{"d_model": 128, "vocab_size": 567, "beta2": 0.95, "schedule": "wsd"}
Each number is 128 + 32 x the weight over its row's rms, rounded and kept within 0 to 255. Layers, rows and columns count from 0. Numbers have three digits each. The size before them is the row's rms in percent of the matrix's.

# layer 3 MLP down (transposed), 640x128, rms 0.181, rows 271-320, columns 64-127
094:092089144193162164130124104120119097091054189150114089121091112129127099120140078102101171136102157125099141123151153125157131089156129096157150127187139191154157093194149118158115158071187134
115:166115166112104072088108115115069163162113109144129130127198107134152094130106214095189114149129107135075109165089100112099152166095148122133108146146109127131088123084119147079185133132133110
112:142132119125132066158107217081108147138109147139098115057089117103173179108103144161143148108140125199130081162132085067127119149122115128097050118155160127091118132167135106129121157141134161
088:127145164119192119175125118136116084129113138142104099104147141121149140104126094131067193184128163178107179182083133124157134182083152144179112094172158136151142148132090094073107162105148214
095:141124158099120123070123175081148140081111107119142107089116078132108060153111172128173065093064142116123112150158117157067147127178089122107116163094177113126186131135138126184141113115122069
115:091090119142183117112141117077115164120131163127148101116131141094110173115065167128152116189131100171147147114129148179120117128029081116076145166138192069097097165151168089158192133090191129
111:148098097104161138159142129114185133152194093107131184097140122141131157128181165107147128189142183189116150134146141094092117133149204130068112129128093123159112129116115071105077162087085171
083:078110116149135152107122069145126147099095109107164112146171136062130177160092094054132115119125111186123151141134107116107122156152180193120118110086124162100140102097107134084122132156106118
108:173108138121110043127135169182143147119156112109137109134148098156158193118124097110127124120107107141110188175124136122137132130146098128145156151170199114095119148113106099062120103162129151
085:111142098143088111104125138084076135168150163086090117171118142114113152147112144101110182090144107143069151149151103150079164151174135123191115133122130155085131134107103114098116116119082145
098:136122091106189114178131123125173101086129121127106138130097181119122194133117142105188143140113150171133082097111167171138106098160069118074102073137087143080140168177068092139119147123124132
106:129206061101135131088070066093145139121087129162112130131165089121156123151129074122164114174135084135082158088087117068080114134153108136173127203115116159125088165094116138117107146083171128
092:103105110178157123138099090137091122126119153195118134105135127174149128148150173116100142158136113157040121089141127066149172121097139122111193106135123200104144098103153106143075176122073140
106:130121097146143115137144100123188170101091134125113068120110125126098122113141149141176140111130111127121098122107103123137118111170177158138135163089111137136116115077115119162059164123156116
107:125131091061177121117134150130157109143096159066129136127120107146098113136101076132159169109132200170086111103082142191157069141145116125117113161117125187127159111165044111099160133087163159
092:135125178124147121170153109094167100129090091161148101151133103147100177136091142095144161115122121168116117090167125165078116098124148127129130122149159176143120126184155149134179088072188101
127:114135098087169103136139112116116104085101144190137119107017139138169147118142110136203153107118121111124091075175108129177105133124133096095047143148147146097112070129078137095080119168175151
112:103196124148140167053144091129115117104141122155073111140159128117186166119103144098112127151153143102173146192132114165116109114074151122120110142101128133142241139108116166178157148125152129
091:102115143069152124105095131203144118108074088094149139142132107143106150138102102152099153131145120112088069106141159211147108097153100103123134145158164105119188171108073149099169077168144153
094:099104146146179047170082130140148065109180099106104124082114114165120152100057146131087085165100145091133127142183157111058124127173100147082156144064085123104175079113166113188147130161148097
095:045113097173126099111138162188097145161118108114130119116146103075188160190127119134136067176064112196193152164181110147117119141168169215232153085088138124111058131152117158147151116116111178
090:135088136168133125145177123079186181165162127133101127144107094106129093141252088107108115198069134162111101120114150091131117113169086130182130098129165125094118128120093113136111116128139098
091:143129096160122114135164116149203116135119184142098148118076125145085110116196114115125122101103159128111042139195138108137149104147075196123079088094156103204124115110071143110125103126080126
102:134125136119127091106120120083126099174124143122103205073152114152106102070128124211120162092164154168117117149155143170148152107148128110163156145117220143088099087139149152133121124181111216
088:098142125200150114152132126159138094123120150174122123152083169125110128070110084142152217130112117117123132105137147074165150205106069107137084098084112205144155169148150096083162150166112200
112:174123077136134084089148163141151171132096175115136141106161137156134150125104143067122116052127178078184074186165114109167084073126144146127189202115151121163177085166131156120076149164111113
105:109094175150135040142108090123108170128161115143089184207117126171107144119099128161168109086128204089075158141177170151163151145129178149128131148134137172131111179123136149099142118131096085
096:126174108113143185109098156191124139167083145110108137083141147178161120081114135120070157120120148075127153145172123062117114109146125223134068211151110126148154131139136114124093189109115117
087:124115149135127116125044123150108172044128120129127138138151166168160149142177127140136163124155172209078120166133118103153146118111206144146181075171147123120129106122153130101146113153088074
102:125151077159074140146150153117110123074187164098135123139107121163133169139140153131130143151145075125118207203134138115056102107164101166138122170167116101140142193145170126134163122118131094
110:139157159132119183127081098125109193099133099136176095215091125177118117100172099136134107074186107152114110142105108144162144156122125084100151155137127160106053117171147181098173141114094067
121:104112138132102149111137125182118123124220052114124112147188126121134201091085143114099108141083073146158132124156137114106145187172090136142065176110072122163134066190159138177119120121105131
090:127106148113123152143133138101118092109132198126171116137120134160177115118147150155104155132111107128124194165138151139137154164148101065139138083139195108142086144143111172138155166111151206
090:138089141063154103126143099115073063143092137112195124117152135161119123092145079161200065099083164094121112144184139150146121149171153123137116134134091130137114110177157112158125134109172173
084:132131125131126159164059106141093145123099190097061174087110133141143112153112125151160132138132130124073151118122152076088092165144110148105149157094124092188159115143158111146145124123151239
085:142118050118151123126114138163126171148087146195160100144173152142103117134120101158141117174060105093114125139100143128139147149155162118206073145125145139126152142153109116134123140128152178
111:138133172081125106077108180155137142009165142114143159088090138169166123179116115137206096130118138145131134102162174147135079176123145159122139089082044136089122130210104126125118173161138110
086:154134135143151167153138143162148122126130115156058140096102179126050139111103161156175104085077106017088123154182117120107134163173129161143126173092082129151139133124145136151166065114144164
100:196102088125128123046148085115142148134130145125143141112111077137104158134175137142037091080132164124113148222156133134116157152043151150137167151158166096107142163095101123147138125130114089
096:131143166156078087110149147121149176117148108140127128097107116132176075160157085083154068160110108168099171092136119156172113153138127164111231147101075134176099152104107134130118118136116111
097:121091115155156148112178108132077114098100165194141127105140123165191143111119122106163106123119166156152106145172075090144147074139111173118119135125155141153115165162061157165175127148090129
090:136126095149115069104144144129169205139133086134067247108121103099124069088135130115168090153132109093112108119140192101113112194157135164165120143138151130084123091117087122156095129073107162
108:090092198132124144185097139151140170116072150161154113074161097198119110081043118171162112169129110098133129103171123093148135099123108213136142164137102148130153147127134135159154091096110101
100:189112129168150122124098089177162109147109159176147181144127132100113126118108125087134172114136160152095148159138184115139133185039052155181110178136103123156178150147071112147137085121105153
101:114096162161176138143166089103170121154101132132140098074113164115138157103133122093101080103116094126125167158145155154086125168110080101112136098149135110147131126174122164110151133134179159
103:109119112150109105111198160098131077182139101110105171107099103125100128141165092067157114158099144069119174111114121138118136159122119123135107144092144147064068188162173145108052087110124152
092:101101106111208158115145127132168191131153115133118137143060148095138111120133136106161098107090069147108119121105186142113086092092097130145176077118100103131148149150161129132148085079157148
100:121110118166097121129141137191074118052183187137150117100143143173126098152123142114147101161174170120112143110129186104108131130138133135144134097069132106101143110080098138174153139139104032
107:098146127124080163087106103175177086111056084128146108169127121154170100131086156046145130098131125103117094157121143097129125206105137081091169146099060076070094213124150135141128154152106105
105:093112160095140115105157161105100094150144180110162135134161123123150115139140127076184148154146141097117140094130154129106066101101133137149124117071106077096188136159146062131147142116143192
# layer 3 MLP up, 640x128, rms 0.182, rows 272-321, columns 64-127
108:124130085139145101132114090140121179164150075167067120134139128120185142120129122108109110110136117120173077139113112129167127176110107078092120149146152100126130128158113120022105039151088098
089:114141120080161163134140122139145131136176150092156154130084109038152159144104083115137194083110143128171146090075116115152052115054119131102082123129132132165159135104137164116093120153119141
087:147086088077132131120127122102118166131099171124135136146137068132097140148087156132133088102163095121127100080147144196091077099151130137146163097054102113102157106110142113100164103189134119
093:179155129157177142106193084078197180159104143103083178131131160084122172135100121184107173089165150161146098064119105130128081060107135107125121130182102150156109136098140099123066099150131128
104:101218115172114110131184113143136080108163113177132100069168122110169133153079141080095139131165143089129092121088116126056174057149137147151136107182092104119178207096132161154132133143129146
101:107141148150147152166094117145158125144128143090123175110102127099127117169112160142089204138245113140164120138129072122103094094144126149063134072148119070146136163086112129090124100153123143
094:171115097144152102049113063076079097140112149095096186104095142145132072166118095118106202087131100075099136127114096136145148159135155134134107068152107096105146115144109087170161145123154138
101:034156069146159095142108064117129127093114149088139092115148090131142142124107112164087145122137133092130074060072119182141144073115126083095137151083127159134176138103119085127134121165162118
093:131136158120180125170116150100123119120113190179100161086100079130153096147125105106153132132086163156195105111146152149084114129104110104082144132163119141128149116148074097110100125116141105
098:196169090132118144110162078149113148134103157162114163168136127130090093120127130186087122113129174089172138165108082135140151150119158111128153158061186088166147125086164109114097115144130124
107:182161168134113152119115084164162169102155184122153187106121149114137107127144088104159134130133138134135113125073112160063152126128118124136189106153128137118152125109096145169086128119156180
093:164123096190128098092099121114143078112086087157158143101134122086151091143134165129104153152143134129120109159165166145134065151176114126149077119133057085144099158100127154060089153164046135
107:168132141153108148142115158119141101185164111085104134139107137103155151136110166161038162110100113109217141112107114124118121153105089118107130137120137127145160183158167171096186129091127076
112:198085146149043104150115096147162099139171216144124114142146160128197098134147189133091137164123159127112121104122106135142187158078129119134161062133141147171145160097220128155124099139141098
099:106125158142188101096148105167166170183117151138119197135128130063118115114157159110097133072131138131144132176121082129098168139076200142091180099187100121186159255089128118082119168163106123
124:120141075099067177156114134143164108082115161123141154066079142110131180101098072157099157124138102120195129109147098134168108054120134120047088150128132149109172163094106123099133109112110087
107:140136088138132087119126137107108125163136155148106165161113187095148164161150144110145147189176169058115134092111118146121095071132107066144150134089074143151123152143139087109087187140104168
091:137114107103126069107180120102138145157163125170081172110106126118132116114166207095116057162105150153156118170078126160124171158106107095132179120116146149157104124127175145162078162085113160
098:091126087107129115182120144114171109088137171158168157166075129121116127075125137108141127154100139118133171203083156112154143100128084126071100079143129101164137185148067133103119082130089114
096:182189089130122126124138112106115115080134165085114165082142114099140120168077107163082197109122117137093124119119131087128185126092140142140187130073151136114174205147190109111119116121102153
096:171163126156104178113124112086159102153144118118162145131104153082103170110089108182124181131149126123137102114153103096141118116124136152111153123124150172141109117096203085071086134107081147
091:133144133100148131109158129082134180116109127119147169097102108115135161102089144168128168152117099125139166098118156115133096139113123098125134125151140099146129130090160137127141117152172101
096:147091108124148186082130172164151153152142101111142134130068188159134125162108135128150119148161079146081055073128136186152052104119113117116101100151113164120154185132116135072144120144036188
091:171106154049102150127108069058124134174110107139113082117135086125107147113095135147142157098097165185127121109116127188122113084146107151148163158117179162144120119083140140116136129176111080
107:174166109147122116108129150058139140100137161099112068165131156114131138154130187120164164157208129065160145162112141153181090050151175097091102087127121144145100131075140118135134158133072137
102:146211120161110086103078111080099069154152143182123148112109091150123129135080046132108161120181157093138141141103063092155159090136087138127138149159108146165152136137082147132117100157048101
090:120107184083178134073149085200175156158175097171144096144105163150178105100177125141058091112150134092167111159127160147112098154084086104166143163178153117116129137159103113045099113122082088
095:129115141122120148160135163065109126112140171172187133117125172117105071135138071073021085136143139084183129116070117143179131143130102150112156148158131115106130089066153137112130102209059167
100:152151168141143176142122109161140067111112150147140098176090171159128103115118154151108168135221119147130170134134065159163175151136124031123126083182122098096131164149127073109178137106099113
106:164153141110025122158107097100069126141127148110112133119095174119103144120115135168117162146158101123154146084077109164134144160100064115099151083120135139143122160123100135106079149115091135
111:091138119174046147136137134080135111133157112108098117117132156118093129126130170100154142136118106154215118190103127125161155134053117051083196156140144150104135135109192097071094093122103107
098:080117099130102090161114097128204192138139135155131119167150154107044104173193076149139107097112112161136100106082051129132137071129094092055078108114148107140154168085177151107142121169130104
090:151147122147116183111099108140107156129114190089196160129115064164133140115089115143148127085107094108173150211133134162161094094120095152109151172161130155102185148075116122070113157089122068
092:158160154150108116146156134094205129119152118112161092122138131155109139124080114116129157080128108140147099147091119195152135113099142116122082154143129166090094141117140149105122142168124095
093:094094103186084149121111215165180129045129147092176170139164107074078146158166094150116150112146120097154079123046162115143108176132092127112085161102083139150075133174175088138101143121068129
104:190039129121125144150122120110139180150153167159218110191122116118150109138103117119118108138189126112102088178131120109108140164106145157125170145147163103109127125069103099099096153186091122
097:129123105094135132160133138102153108132138184108171155157124086105119082158127100130082171125148118095151115128054087170121127099088085103101073103114159086119184157121180126103106099115094090
103:088127154200087122202119144122124104197095182120095149128113164180140104118115063111152164162131163160106107102078082143171106061121119107100088093161141116136143155188169162111125149152120125
097:117105117098120134123136108128095100138085130086173149166146172089108135077123080137117074178117082153098127106101189173093092093081144035105132102133135106180148128120182160157133114116108138
099:132127199097126147146131063100164215105131160134171147129136126107100118200156095126058129145162135143150072146135130143140101183125064134079113115148144085085138109115200094103126083148068151
098:207163108136114179163127202112147135185126140113088131097153120153086084123138150114094181192143080139119149101119108160091111177137110169121082129093204110161127116089160150072099123086078106
103:072106077146145173139188095112173119166111114070142136071166105113110112114092107164103106077119115170179074143096123115133100114124095131170175104154107154130122165097164160132131123105101102
098:074170115123113132107120191100122117095129095083144141092156170127203147169091137144110116117158159090208122131102111093121097064146149113102095168154110158123109143139085122161095108152049124
105:110128124159161117117166105230135054151123099129081137103131089101154126090160160137112158160083187157146134120038105182135157147149141108093163077103113135131101230174149129120122129124069132
102:114131149130165117126111117096152142113143195113114207075121140097167110152054095125103160104193119091178164064143140164121143121129119133092119104124149125152106100083101078138126123141129144
090:135151110114068122100103109130129050140148138087137141136147126081075148094150132145122173127129182112118166135137106149180118108121116133115092140170226174080085165103165175083134171163094119
104:127125135112159122200137091116135160133115100123150210161128138137090057171106092137124161143170092134111159128102164125146158120157077162122113088123107086124113148104062070109156156110071119
101:076147191123129140172108098164111158112095140138169180107128089082115129092094063090143200084129139141116120142110104131123165137113083098127091127133133069176098105107119084090123112099143089
105:125148112137129082118114090173154150108124157154118133103217139131137088140105133131074175130126109152110099083115143127131181062121093120086135073163145121099079133066132147091140134159119138
097:112152141148080154133169139111151125166114133155126106125145133097084148196055102117168159136142097129139122075106124112145088152135128094078113095143188088150107132170129129132141161049136153